config.yaml
intermediate_size: 768
tie_word_embeddings: false
init_std_up: 0.0622
Each number is 500 + 40 x the weight over its row's rms, rounded and kept within 0 to 999. Layers, rows and columns count from 0. Numbers have three digits each. The size before them is the row's rms in percent of the matrix's.

# v: layer 5 attention value, 192x192, rms 0.0739, rows 5-63, columns 96-191
# o: layer 5 attention output (transposed), 192x192, rms 0.0636, rows 5-63, columns 96-191
# q: layer 5 attention query, 192x192, rms 0.082, rows 64-73, columns 96-191
# k: layer 5 attention key, 192x192, rms 0.0801, rows 64-73, columns 96-191
v5 084:559430502435521458433500522532445585498504433497547491514499434447567438494550531546402513509508486517475496490480442489564440442532502541460497436515537559483510553485502466440541448474488481443516458480505548480453507492521541495468536521505491468482555479484498421573542485435501442470
o5 083:434565478542496501504437512479495554475501539462490501498532501483507509557402482540546442503444526530504473552522482583459519541474535544578470474522443558528413523504504514475443502482511510470479569499459493535509470441531469467468454468409470481539480464502501538450479494576502542521
v6 102:518482545519491523457539425558531515517541465475479482486444544479468481541516504496511485453486469529488472537469521505529424512498545493578451501474554510571507523464503460526551469515520490409516537446483506499452471541504426490515463584529469525487475494579511458505501543448499501595
o6 096:503512553518553450449424504439479498452494475504509480544530511568454451548539553558495514502539498466530474505513558544532507485544443554412502523521492554523509540450555495522501538540449562606527524461490505494568481477536452534523547446517535505507472464455551544481444407483439534500
v7 098:433473463527444544554531485515488449522526513447478557536449451546498484517501504462543514455481503492543462496517475500341487497428567471586450516556446490523519461485513582467487560529481465501543499560493491535488505502544523452480532468492547564521532489509455492459492523474543545518
o7 084:507487509483499512476562464540505461554514544517501512452501523468540514526533498479506542530546484534527515471536424371587496448508498546475510552474546550470581448488450463518546436500516419453448478463483528465509469603436527545483513463557503493492526510462493461560511492492524386501
v8 106:494485455513536550444500444585571476473505530497485482507484551439497502492416485484578492450464438507529505523460490434564508516565462502536548522490528528534548571492556506541471465462529441461451511443503471452402450486459464527556507512554502489406467569538522503538476466466473464528
o8 084:529487567531539453500434548458487494450534501529520462497498491553426423529527540531502514506500548478492510480487563605507472503501469528437539473530545499502464556463560526501478532523422562615503507495524455472516548468546460508524568535486516556495467491473555507487476485522467541507
v9 100:541564468555466404490507440530577458482553468459536503503505483546462471505491481446588426420506459471527523483534536490586542577527474429590420567500514485509449443503464449530542535416504463474520509464451446486537410477464475462551521492567472551457497513471509477514534458478569492555
o9 101:508444528453522490490481488408477480490447444542486506525469498570469504423553588531485572536554462468514469419448494457534523476510501573420527525503465543529575579472508505507466520536579526531591500524531467460460489533529524516523550500493509488502444499503523540504527480485517447412
v10 090:466538409571525551523494463533533432486513500480482491502524529505507504415443473474534553510508505488457571591576502510434491490504542570507462411496475446471559378486554506606465510492496541508487478536477481461574453480485552527518514505420479476457548487508504546518435526469518477537
o10 092:525452533458464499532497497519500516510492494475468457514541471467471590525528514476525511515497420587506492432445456416578503501502451514491538476435565493524513433517412514462589509530486367538490448472541492567493555564438588496509542522538498523499510489455489473522555507510510425517
v11 093:492492454485516450481500528479513457483486519415490486502496574493517511487441474507539450491465535590459526545497464509507460509525411528502503525468490482478605458537506540549496479536480516529493476481480425461500525536455447516527507601540498454493498504476503460542482521475526485486
o11 093:545471467534448515483481413502467472466431473530457493482598462565533465506552558533486528515527500516469481496513471520455555577522488559492540514464577516563444484560570510545565499573483479582559472500575485493553511547440515533510496499522550525508500481498504550416584468570476573527
v12 091:584506546491504523413509521487475611424489509470475459487497518447535484459554586465531516554497550514566495528521482512497526489526452489417538414469450499464517513513509518424511487584525513550518470482559536518522506544526559513489543498465508462530562544410491504487474553436519464416
o12 093:533559483526531587525547515518534499509484493469498492474468471433554478516476441456465502495463460509464536539512455422503461516451532442582461482596466458485410499528525516495472490417493402404469500551486496534535467519430472473480402410480444478465510553499518531488532512540551442524
v13 104:484517436515514448591464532457583523497525496444500526479505556497510582493567484512475534528459510515457464538474498527412542491414534404529511493545471458464501453464485547474457470527487471505568512493464544543500528450504535501390480494452503484516516460446484490460460549513526552490
o13 091:478462490482443525534494441543557509544426512500513495493503481485579567580484461502548537547528486569526520494495503455481473506459528470489468496482497462465574447471459495488524479490502457419494479491551526502502445566414534459464510480511513459504474525533503481501486434465502507533
v14 092:439511480555495499574543493501481490525482501458478519502488483495510535542502563523544535527468524488552505525573520523317499449456537496532498446555463474496529448471578507489453548523492479490524501532422496541553575503529549454449483458440485537518514414511485471482491569513524581518
o14 082:487486504494476532485534470604497503545520545528474518470495496452556539517507471469499544495554502513529518503519428383555485492484538513484511574468482498480578462496402470493552449450512420466437454506502540439497447588429524529498506459528514479486529539486489466558513485504488417506
v15 099:503442539533508450441545520504442578493391492573413478521537538519537456507488478500530540500461483527468503543492511496515446510497530455445425556523477557534468479549441596500504424458491454494482447479487490560458480481515516491483473564487459512515573489388479503522563477541475516492
o15 106:486423475533519543468512531557505388606506512521538493507503421457536487527504458498527551496522492503517537490536439514456538471462503442528471539500531502478441540512537497508497484498529455531478527487538542473473454547532490477450455437486538487516552491451536494500519544624550529479
v16 091:525590473478495464459507506490461546559380524514505437506542510468482445505530485519445506560454500534527565506493492536531482546529512470467433530519468483451512422486453482548525460506434485487483498520486560528566535536537492520511519459493445493546547393430458507481546472543500482436
o16 084:502464445470436571499562424481503461582478518505446537460494496446606547484477474472483515457567504480523536505505449434473520488500557415547462518526479498519453520537454500450489502432542434463548486508472443533480458530500532453477479472482547382523478456460573502486496509512525547461
v17 103:499539511440518527470426480469474515490470449506556435467562434462451575440499514504466577499467546499470519402525548544582518481478416571423532573433537521444497577480501412468470510482473545493476438477527531424508526490514469564503476520514514476466465550544502518488559486456481442435
o17 098:499540519515510491551450537462493587435527430482515535545490502553532515452465531517488371450418547458510517534469563550434499523546507480510493444526485456511464448519560523455441562532493590508548552529486473534500582379538507469496431547497496499532485486553479520457459539535508510506
v18 100:544416544494493499422501480580464531483482532565530494488492507474484442496488493479520483429498441498574482548509488411545387529555502444515497555541521505512444562497518533500582508442533492515506512467566466501445481571460462466535510579489483499493435493516498487448496476463509461594
o18 092:503506502523545495503535507437499426489536493484490499508501520516462431516504480517502495473556480498508456471517520569522489474531422560497470495549521559527478596486561497506467522494485531557441513482469445488493467480579431518492518463484503518524514454423548524511468477498493554479
v19 089:451489463541485514534552508456470501534514502482516564502510458507481509492596548537451493531476572500470510476512550541327484536508487486481497498542493537507526496515520522417424528561487534543520494506430531554519522489549550484488511460413524504541494431434516499475564630501535570435
o19 076:494500480459484553477484491526471491557513517488467514438472542447498567508465427471489516504514464543522524493552439424529493508444540499506507515504506517494537421491403481498563470474490417415471487531456531493493458532437546518436460514521507482477500513485469478574491536499526437520
v20 096:563509498411516475492477533544517515486509499452516481488522495458482391400477501528445487607519582591457502504457453481539484460572485530454509486443533525462492472512472428490542456471488520449497482417547521431534504446523483520563504508526439459440550483576494510491443419456482408517
o20 084:505528501493509454511437480417515505443454460453514469525539456517509512553508500496568452475493512526509450504488551545495546563511476459522479396539521467554440534513511531427506564500369510560561509517499458561547502469520525490521474538475522522555453492528533588437458483478520543520
v21 093:539546520483474518465451442603490507532491598562494433464462475411478506438403496449525463506459483497488485490533500474595546478483524486475578549461479556465527530488497464488513543427565514513494472453545465556503481521525554511564495528449495471479498548459497467489541523510488511510
o21 097:527484514448528545595494549489441442503542445511425469461451486563491479488514471525465481423522506419533471475459498479545392534482490469485465468645500472519510555471457552427478504424416494493486488534551434532518506579536474528570442506525490520505482549508594513539419565489458484534
v22 099:465501456469536460503541536593524445478460509618438506515489505499623495470496433524458549454456399500499507544484499496628488545559420441536487534466541456479552485541461472499579518491577543529446531481452471426516488518505500503529505437495482444492576454476523499520488439442488524493
o22 103:516480459477467490507524565520532499579517495517525492402534456521511500524517555511405526487525505483445532438557528457475482481544471587483536489463499532518462531474519485468547532548499434495514564479485459501467552516520529473460550482480530539508464534473497427527481538507602525485
v23 095:524452469510503456429494441500394507538513499512490471462517515550501477511578505499461537524499512479403498507520462524517484488472471499554563523469557489443497465465504482610474457527495537407540437483474585497498490503490459512489461462539485493518526432543511495517500493458541448528
o23 098:520544522500447550510461560521586558460489510433519446490532487497499572542482549572566443505473493499572498539467548555479562512540442558543497499410441485512454486500605509533463503542554542519508506500514533542534449483431534463507511515533514492534491474548483518432557444513480636510
v24 094:451465473572457513550530495502569484520515603429431520498425532538515543494462543497581494547508531438492460486548506510431559499478547465574493467565471454511523427493457516548541508481480531500484497469429460530534435522489532509458505542446442551471525507447497490477470544487514523658
o24 090:532446528512516528465485483525501451514475535514490455486501464500532529546540500480514511533562425527531484466483439391555482457486448571456473533487518541484580456509455508524539455534495425505457459510542533477521463631466510557529521442571509501469514499518508449548530454486469407535
v25 078:492507476547486493457511463520430503519548558469470480458520447573569452489464518541511529559471500496474492553488473506479451499529496492484551468483551466510562461429524546510470481514524518465470506529456450514571475504601460442470454520496513474488496498514509468474484546524552502576
o25 081:546493537500518514519487536519512505482414490493564448474564476574510471525552520544561471510557496501513506553475499561517519511534456534521476491480464486541500548477548478533588454511580469580516485503570556511553472511476494571521568400484517568496562519496492582473531454543414548474
v26 087:520462489544504487509504426476446383503475529497523511489459569548462494521500454529571456454496470507538505522521524471503463484531479410518405486505490482528487499487460491555519534512477521476490482571448442489517498521428502498486527521480525532526509477533483483536494503488574465621
o26 087:494423530496461512435539490546483481510483466532424487517539484476518530478546525468503576512569473506497439447481440477557535446534475581502533580469516561506498516577511506533543455587607440553498468479485505500520496524486525538499575480494533538478536461492506534528580484512467521419
v27 082:499530518482473509504482514464504517485538503461462508503515450486496567503511554521463535510549525494473463453436471505593572489462473532477575492516510516504467497539475456502480406452501486497520525502454509530463572504522488499407471515506490503476482411500495482507507505486492519400
o27 078:524545431510536500595487498496511534505470526484578534516500508458542488521422520520487481547447537468515567586506549568402535481450541464556502449475431466492491489470557486453490532509486614440528549483516538472532541442529483466499433514505407450499507530570495476446476459516474544524
v28 093:520432517547479443501446510548538599406479516466459506516492515529530543440547576510556490525478487606593515576440453513527439508500543454588455474510499466473469460486535473519502456456459507452506499538507470494532522499452462572489487538518557506463528487471512517430482429479497425536
o28 098:522523540500461486496506427422601414431436575507536524539547504490482500571531460436564537552492494533516498499495626491498540439533483475482468512463526465509466541532493475469411522485504512552523501506507485509507459467485524463473584468489470491550450487513489559440518468493505530485
v29 081:460486481510455520501481519527591422509386500540493443519528470532540587559444480414554514431563457494544467493506500514525538512476521554573477496522552506518446469513500477568438517445524508558519569550494500471563560524512523474460523516533502528439422482403479431472502521482536528441
o29 085:475480522414478524570543483488517479475506515498413527445513447435481413460504555524389491548454512470469610412496460432514478483510523457445496475521458488455521521523507493508484544542518541448459476516495461446459511530551475454533510482513466473530515498509495481507561538563455392464
v30 100:575484510412562470542462487388533534513526408483575531509520523496461475524548534508461547518532551531525555567518550494448496506431482579473563472544494489491420437498457515507409447553456579521575451517534460499587516492493511487454506546492551495533452496502527536464509479528496437501
o30 107:483518478491503413505523469388491536435451489453455529569462548459513558430458439491563433506438451565493531464522520513506508566485521451533494470435499467541519428514476473537499547476534504430462469522483520553498509432459522490489459477506436441478494450531401560431506521470482480519
v31 088:530537481478528498475488568455406531540484525544473516530523556498453475482529474458472553562499570522444562477529450523461560472498501543440520503523464472556534438501569593482467508563470516414552485415521542487434529477552516481432497455487462458525534503442433502563524549498503540438
o31 097:482505488477485473498495461520454518559542499443472445458453438474465564497473478511572490504456521533545522513504469471474479555424547445517524486498533451457469467453433530472520482477401463501440504490510525525526474534475513426509454532529520502484561493476500483492483448525491492555
v32 098:459465452496516471481479487544434484506469508563472514499518528550482470481452462500437509469469521609491462575448449517591498461556483536514466525491493452531545457477460581603549454488514512512478473489501475407502441485538461498536500471521482501478584501517519541555453449541479492574
o32 105:577494493542486458439504529457532457498526511494551427491590435507519459502578522504550499493546465484526493471503499516491540514582453563430536531427548514515427490492503479492583484582549484607541498466574537538539552562539508560472539471538515544490551481504485496451496472512493552511
v33 090:510486473448496538579569445444602502549452476514508542505507473479548534522508505476426496549450515534536510506519525524501584440490485558483440448540493503532500483463490494438426510467454525523483509490560509515571555511478569481406482569474516539488502498503485525501522523487430501461
o33 096:471508488491524510512505413476471555482493496506398501519458520465512506468464422460457497497459529524439540433540456464516475505505581443460494465506484502449510465473425478466495494489448463408410401491467449480459552540514465518539497507454458492478501510526477536485424569533472460548
v34 088:539460441492498563492503490437398455511489442510510510483518451505499543521452520480488481511488520517447487449539432449555450468494455472409499554491482587532500505512539473497488483474515445570433546468554611524452548488541494539489509462493486516594577487489464562514585400537467505387
o34 092:498578441529505488477553563549471514515559484532507522484496479484479455442463480503545542480494567464489548528460522560453545482493531453530496477498427487500445505558508534527477488535536547518521496522437516498527423485469503466517448588487532533498507502479497494529524515579549549404
v35 106:480486500483535497516527564442457495513504463476458518498557515559544521506552518524444546564488531517459478474480490493447523539481509555465569473523536523458514494521434525470447510548469537554513486484508538531541539499564495466360466498430509491559532415440507560495461520525507497432
o35 111:503533419498451499522534514509535528497452547470545526535507490452530510486438431483513463540414523563469532568512545510451491524478543428601490460477434460471474473520510445553517482477540481434480532555485522527481430475449502465476478483472480451482504547542427500472572510527465511514
v36 093:499505523442464523432569486489408435547523530512470457520561491448530558413503547483531520521483497455498459472544487441541526497561489584381599502519536545436521559489491539462520536460506491532498500499495532528510532511460559527560517478459519492478474512568495482460475474534531486545
o36 094:537502499527548572584545585566472502433487452498499483493458500547521500475489434461477445426534494461474427556449454550415462546541463507532480483491466457510491454486493524489522412492559527462426513526544481479509505539515495527578499475504537549491547581469466507567498479509447517523
v37 076:493460511515446502498573498497433480484517532529466450498518498550502457562470495534522544447487513514444492533492494484486431507504477411564521513520547480482505509512476532531513480444523521497480494517431392484552480536581484464535554452489514470457497508537516547480569585527542537516
o37 072:513458457511512585457526515604508492518492513481536451476536524490552508490509524463542540502571465477529480527491392424539495444492435609532511574498531509498551486488547477488548517565620461485536512498537515488518468576517546526464545432575482497482515497545479443500522514498468482492
v38 089:461476503529507539521406486492468499544531477469507503510516538473443512505484447432514475514475508531453476383531503519482418474504486482489433539476469525480561529485550490510460540459502466413549501518550427504445581460470509527491474492467492536478479467509459472493502473488566514429
o38 091:497482537490486514517492503520529491502527455454483459509537464497522521565512567505507506499460611506571462480511495452508493518543499483550457558481536529446474522465463494497490494575434515541509490484528500467552476521520569458481501506544564528523525503426569513542476458539515437476
v39 085:498445493474443527499569587464573513465538515483470590489489473552544551573573514542526559487547488464474517462453464483458534541520507400577530444587559537447465552570515501456483503477508500509489528478422501488501484533492511466429530418537531492462532516480530472502429456543476514412
o39 095:474513510490493566498510514603511536517453562544519520441485519453453457534487499537474510533499502505468489487539516514485472495498495590477500460517492506490524512493527481588466458509531500380486503503478473453407411522522484493456547484485434434450449555546443417542551520460594503488
v40 086:510495509493480464448480448575496477498482489550493502485531447511580501448487468529501463430474461539512540568479526506601518543534439491495466521514502486482476520493501468508538486486489516516433485519479491487575426517469516512558534553527479460600468543521481493470483472502493479551
o40 089:553498485464458524536540456475508454522495481539460546484556503543510494478519460501415489418586440474438448456515505531525496505560498525535518461524521523544488530512522489462475535476543477511539484497526412505424571497545501533492551464458499457500461464497543517522465563486462534506
v41 095:522473455481550538450501484418518504483481491519456528470499491504574526487540549534406520550498499505444540465509470511467540505484468523478632449511481577487507541485591485497436476562499538512513532563501579515501486502534470539453508435526497463553456480527505484493488554517470484456
o41 095:504596523565510507515498549565492580486544522522578520471457493509484474472495501499497457515447505479467524581501508598438486497492457556509504546467459466523484468494533484508510486458559528557470512530507534478525537465506471539528524547483515553469560548524466478461549506576462544517
v42 084:459445504564529517423487459513456483491433523520549468508525607515520438463531420513511590500512530501503514544449470454445479527558422510545488500525499498546517479499469477484513560480437489395496495480494527475518448445489536482542497383525506451452486514468505545526488454430493462495
o42 087:448480531526526455530531543528519500468512522456503390497443481521365491492520508528546517539522520538444503465493513554537522547498467500546511470528485492523453540486476471541481510480539460517481506417493459523450442465468489472507530499414511535531536481461505490478499479537458569499
v43 083:472518487510480529509514487499493475509573542428519482451436480514488560437431540553564427511488526408510418535445494472480502531424534489511559430545438526533469500462526522532435553534510483521519497510518464456512478571544494522508526557454513520469516539575516497445421489513482516603
o43 092:536447555515549465444459542520505444406490543556527488500475499538503543553501496443512513526550439499530465501438478524523496461536450553487501565498533539541551460505503507481555452460551508524475505538528514493553474554436512572565494512556481562489496526512495496546536515441450455543
v44 097:510499465496503499469518488579497470507521538489485557482520421492514472494508499506545522457496451547625502549426487460528447545516479477577474460495467467530519463504478519479549516486476516535489500491530386485511481566487484516558525572518556530462490555509508518474435485485505459528
o44 103:556504536510525470510474512381494430444438520523498525450515547530448419488516465501505513520557511559441493450509542468543530509571466531473462504545563550514510559488517458508513489503498458509532532497470431541489470492503473516485573466467419515525473452518490494475472478476462492489
v45 089:513535489454489475494469461476542428553499482464569528492553511472485531512471446486456477473534462549556512429443602543602557472522478470505487536445490516481520459531521461549505509428491496491496553502520515452475467493470467546585509499550471522520463519574487470505520446505476494505
o45 089:505472544486474470528466458426443530492540492537478539515486496495497514446549509570412510473520534514460477474505514524474496532521501473414539454512537476525514499523458536479465487529465565535558476502482422509428563445541479487492542618479504495552457464518536501503404527454584512486
v46 088:497516474523501545433550451484461430440497510484524485541521485504479535445549497541515537587499521455499551430523457507442517428523498440469429532525492490507513495470507446476520539473513496496477516469425553483535516426464440496520481442484501456506529479449476516516522573459533509575
o46 085:465459500522486509528525488607454547589520462505454454474484492463503539475541497475514475508531518528505487522466437487511499422505465513503548452491441497504516506573431546524472516513485480513496475531477524490499427509530532484457500521465573506549478495434574497594527474516525482443
v47 090:521454433514582504540440561510512543481491443535536500518568559490531541427577572567409528539527560482406507448495486526519511466478496556439483449509516495486532538469486472489484481468490559489495521526480533480513492531476480489472479513529547462509463517477477495497465433526459474398
o47 088:485580528491473489472457488490531561442505521472506553495450482503453586532416464508565449478420508540488524550480535584428530534463517543548550485412485505546483493469491504486434567494488537513537531567520498519507497421540507434511488524456531520487478496557483510469475539578541525499
v48 094:493467467482483449514520523538506584522429557515450452484469398479499501551549464515479519530446478514505437505507510483505474409438474492507500467533488524472500489506498523515525534440469570519539516489539575557500494494489511504468512495512445596580539489476453477422474502482549409571
o48 094:562525501528444619490513512473554486512513504511457495461543504474619547562453486514494458455505497484529500467497448432512501504577520538509413522399439476520508482525488478475449535487537539404435517538494493522501426546490525509451499443465512408549480458525517467462499465482545537522
v49 093:540515539496531508476432516456486492470510585502488505441520502553579432584537508498508460575464419539543564467484465457494470549560467483523501479512512538437504461479518454468505550580507512470491468531536524466569555528492478455492559532497509533477540435516515471477443519493516497433
o49 099:486562487464496565534518459497504524508466514508474556475499519449622470460488512507438504501502546488453509496535547461509522542548506517566460556505455430510456536558565470535518474503561454408558496563361460525499478476450505482554512468488497477536492504477534502469584469553521528393
v50 091:447528504506522536563473459471513472513510488480544463504467418454360508541488464538514530539459495448495504430550514541473525434435495415528496548455499475536528499518474483507535522510555496450523542480442501502514520479502465506526493513544468523544483498431492509514505506484524480520
o50 091:469472514472470445475513495540480532569579451485460450493461553501516535487514542509523493481487544467539571507484474419514498474495471505477490488491452526490547496511439519516396571507448536475500494571476502480499452451515506472474448549506590419481464488482545519525469522484576503487
v51 097:497492455448495501476476404615485484506548516516491472530507507491487467495522482457520496483520473509514499428489505512610508471572434538499478543498508508437498490497460509521581485367509483451473526477555494430510491511502556517527454516510499469443515520542533495616438462473499439484
o51 084:526532506476567429517485544435466499442500478490506449484474444542425438470513519542475446490493550495506482482533541571500524544526466480444479462510500541554425553491469518448501535566436508552545540465474464515548520450564520501538471538508505598533512523519484530469455438548490489493
v52 104:504522538491478602465559493473451508503494518518474411457494491511492564479502486578497481507478464499507531473488500459433557574467539529476683503533510479502501543485510501530486537510535545567527469513458547541434506496543510484464548387479541497577503478535483494481495525546517520489
o52 095:486508451520468566558532563627522515549544550477575504510472545496611507497514446468449477465523461456514502590462474502502426485494468544543533487507493431445515438497519519545481462489571537397509476519526506470477530504494484543491481489562496431486529533487521478525495549440490528529
v53 086:521487503461470528445543523532461425515472431530568455511470450463519527469468459451501521506503486449464509401561411513609518450519494500423502516472512498458503482516433506497574518483519536499448534516550444465496519487524543518504546510435494422521509497480511481588542502503537477508
o53 095:454522426476523509482589502525486530499554488431444497483543460467466495450458560537495437457484546497503515508507477443505517506497473532539482487520473573536454491556491516449498547599529442471447554444448479535539493500505510529535387494486462556469542534501494549545466497481481465496
v54 093:441606488414472475503528544461477539556520497426453466453532535483524509414484468528443562494485527500455496483451506471580596484489522433432485517424514487484537521499415540457574443467526491512489492460509507526470449488535528499459468548506496460477488485492466444574540518556496569480
o54 097:501444436507484493508421556500491497588442468504544513512480496541555509530472442541484500471482544482468504555452524576373477497431518495508479426563527483493469492487504506451480458557462523467574555534511512498455535454552468445435447475455527452493457522552523516498496476499556554522
v55 094:481493519507470528499499474525476470481523448541482456522459508467540473507467480489520504395497491558535494489500508562539491534501545570486379513444482514519528445456489415565502540508525557441478498504485456515502532475516511490562516448520479470436482499473497623545515498456494522466
o55 098:504514502443555467522533519484532475512535496481532496497559520508446499510553584506444560522455562461482542486445562398609507505542504441467520471531521508466484502505491470454540550569452500565564489447481473506511600509483492484483476487501448467570500503468577511500440511486456428491
v56 101:489498507525476488476501515477654564521586467426479558526459515547493567565524580550520496510508523504508491495507538461463534506488497435554544444473487487510508552476475468461514489546488465481516483494516496576530498492489437493490490545505566491571516511487536433566409503507512432567
o56 109:513527540536484514478422498487470500419448557559523560583517516546474440546478481498521521566539490477474447558505562524498496467500504554473437548473456524479524505536597517539479460505515539522509538511499575457525456454481481579544504463467475493451459540553450584482557388488470553489
v57 093:436417525569562516492543470470558518509520540498453543497478509506502499514502569501429499491554456501470487511486515488491570496451495623546606432462519527574515607525498477517465488507462539518529491517474491536458432493466467500497467425563599518535463523531470557480439525510505480538
o57 084:524555533526535479483446571466504526421487499529564503498468534533384453494502504498538462510431516469518503528476543592505487490494468513515480524431508485510515485438570488523517502506516598546453497534562538507535521464525484537534558502462479559451532515554462485450537520506398509528
v58 094:524573552500488521514504615514460469499492438447547463509508500551497466527426515497416484571496538456541534479524458577434512545447545545445592495567466476465469527490510498498465565561511502566469462528528449461546523462556508569477499539436478455462537500532452549505578534485478548485
o58 093:499506454496502404511567447527530512474520541438511553510484510471585548420484507399444496497459492526501521546457489437503491528439489452572486514524497481435534428560444506459582508505471453482547544491441551535533534449449483506544402545559444551514495575513525436541501530495461435506
v59 105:462496501491453493606558515417524531513506515463448489502517476500558514532492549527503493564485522513513496501488534494363585512466555504565532481548480477504496524534510609497455516551473521532543482552517526608533544469488499493472485461464539575584499472505468542458498572517498592450
o59 087:489496469497503585488523462555500446528460525522514542471480517440593509486501423466485538503559507505511530521511438420498480452501519461528466541478518434456569435500447444518528456433512474405464478501525517449484460583435515519500500451525493436481531524542508430544500525492528448517
v60 085:518494516438492464476461487483500515519463495550528534519516478462480603455556481432510522499442506523498492400484502519520561426465534538457451525436537550494507511482494462527512483429470463556465508486485549436570465513494498556536540498543480522550525500580512484528463429429502471439
o60 089:512523512481463475518456543473526529463506500515448548577518485480499571479497480532516485487466547477470498500531497503503484494559507499475531443472468463497462421555465537487398473522490544431498483457520503544413570477512510503495530549469465479560497456586453565486473549542505438529
v61 097:540491511454557535442500505564466508461472496540527459475572480484547516510481506542484432479514478486522470453457498457642544514545466510455512508465532566515459531478468473500542514362536490501458500462541518484481505520538488496549476544565517450501456572516534524517505482496483433481
o61 082:529522498514566479541506529416513531444496448508511498502497491539457430463493502512482477487445528474443512518490567630471480513499512469513488446518463486507443577460569531496470547523486571551539552499496462507509513406570457478536460509450499550531472506509530525476463500533459590491
v62 095:548475476526551492445504561498427539401467551526476487421556532487550488456497500522394492548472496524457531481471459447578479482547473534439456525452513550481537561550485509459487510489516487527538495479506494484445486489511535509528480494584455372490487517570517526557521452548462507441
o62 079:508527475522520468514476521526534496486508482480526504502534500525478454489482474476577498483450564519488503571474562660419513558466510481579475444512514431522403537473537516493484527495516543536528506507525504528514520400547498426473489478450538550517499525479527531444508481572489577488
v63 086:523453484533497531547477513474516485479525565495507518534477509502437442522472533529563497489559510540554488544447478482504500495484571372539464499472525534527459456518501470479468460517535481503516509530545517548463519529502457434516505537514538604490516473458524527559407518444490545530
o63 090:454501503453534443428433505414528461537496484504500488538515535428442505579530445485557552596457551529473508455531580508607549435462483448480542473514495553540494553508531468508525502484394517512497490538453549493534453486482468484481465524534487475504445461508524536465557481443580494475
q64 092:510498492475505519506497494480517488487503515502407412436503527532517525519425448518472501507488472459446526476522488491504590456523480573499509440486506535424491511486538525574484521486473557491446421435498496546443506520488433550561594477523588481476515464501502508553466483467504387513
k64 128:573522454489567496434463502506489494485548430541530510496589452501539499529529493537459499535503509489531556510437504428510502459480502538498488527468566532508451570504506475493449479483522501458475563498489544489566449557458476555488503465468469541494511513457545476440443514487428449559
q65 110:488505482446500452532426495506455452495470498515493476524450423414501453494464515384513530493499530543440569488479472551511396450534527454480586508565520447534544481490494476528545489552534482516448475525537521489446493501521497442446469513563472559472438516499505487526522562519519480483
k65 096:481419535517504513504505427431504507519554544508524540411515525519522517499579487512520424489542451542491484467477509507581558533437552521512549479496449527503429576455397536475514539552424515499553561521479485485548461524519504476593522457445563470528453416452493520499473485503506474527
q66 095:427482468448480454490489507452407565466491484432573555555472439492520511508470500464507565484496564558437485576493460497490447553506455487476602513505482480507504441487468488548522517541490565474496473525489447497494605495543525489492577616537491513497483472477430554454455524411491526478
k66 101:436497495480465462559492460511498508546500502510538521511445469488530603500526468441506437498437470420503414452536501498481554463498500527540509511517421550464484392527477539516464497579522510520541541452528581482514540566486546410546471457484494498613510500539451505494510511529529475485
q67 106:508552464536502538534529476551521510417519512451500530517538555543472529477471445516408487461466562510531439538473532502506506563494485545454556486433538427534480466506587489528507510535456431436503419431485454527472421433522498540446528521528510449519501456480543480493482495475479519493
k67 118:532477462510526530465421548558459526517486468529511520495578470536502549490534483519555513556558514472482627492517425487487518500493491453614433477487525534498491531482477473500482489458468527541507596544452524490502501500511476532489486500531466472499534552494447569534503487565476464556
q68 104:509475448487548557550464477529448474477557526539497517490547494479520602556444541546456513556493479537458598476517497539456556565538491519513538519521502543493453477481444467443480499556490445536487461542453477453523503464546481452520489541446573451550496456446554502458577507576543516463
k68 109:496515532509553500461515468506512491449514498482579471445468460485486401463522506566459455473531549499511447500520515493566503573464502550487500479476577502542539556458469498518494561547463501486495474507532528462506447482516488556539517431492475555487569516545600536531579472520460458431
q69 103:510525549490507492504531509453527551465579466560492511469553530541497552413519440490517504529506477517531540558516543528488571507526491515559447496514480509421494544479555434526424469571556460482541551536525505515530541487490535543514452477519552401473524480508494514506501494556513464452
k69 112:507443453518611490412467483562469483471493543576541419526530468490450522507448583546510485579502586559524549549489476469483486504547499502537468509489546531551430540463522581514520506441492562495467522539463487481544474492490459507501514513466489500579500518484506511517500521492485456533
q70 111:502540522456533521553529507489510518501578433452456501468548580533424514442433492502505476433471553498478449512558514452544540459518434519495543470510506508440479503478499475567528490487517467425500499406449527544505453468484478481438459357517518444508512458535489477519508510544548459557
k70 111:567475455505535529482421547527480529522491511498534516458547389500481524530526449568494524513442531506506538468503486484486516497507506503472410576447554473510538557466448392443472512479466492489530531466494616434540490508527514523530501552508473527473506514435450544562518528491445477472
q71 102:510489485541532447478427561544441518552497558555477543533493442501512498516469521535486535544535469473527550502423490508539486537459516535466508429536514480527559493459539468497573527383407449479446519542477511509496493465504516455472500500467435537529463501509523514532518476540462445436
k71 109:477598515537481512481488432454563498500463461494440431452471551480486494525478512502553499510544510522537536488417504507528443517455475471504477517458555476577566505427481508519489536514474513474506494497478474481484440465517359568511517557534519518400471478423541432440451482400499433495
q72 108:544401543475485565481527447481514512483592458533506569543550527529485497492538466509588503532501482515440457480533479519426550498492497497520467462510488479470485488522465491442490488472495510559474565526502533491546534481503578544504514501442504433529478546448405471425414470467524515477
k72 108:497522477563532429522479545532467481532428525478504560522605533509557527502511516541431538466473467469514473517533585461518519463554473496461440488461493459453425514598522468517459484529500512481535430508515478526478546540532556503503511548442549568552520512543507507495546538613520519500
q73 108:548477481448522536443435471541452466470534510565530523519526421476547531513521580531553509500506489520510585537454489558412498491547525513522459442534532508506535488431483494430517575463494462506424470638463466501549500480549527511444538518442533477509435485485526551472500465539420515484
k73 095:485479494528493491524547476567514466503487486496412439435451492474465462458484600515475500530564485524526503511514486442549508578514478545473574475538516497534500525480560559479523542465454503488470512468516435531466479472522500501525569473477472518553515456426585498473498382498462479517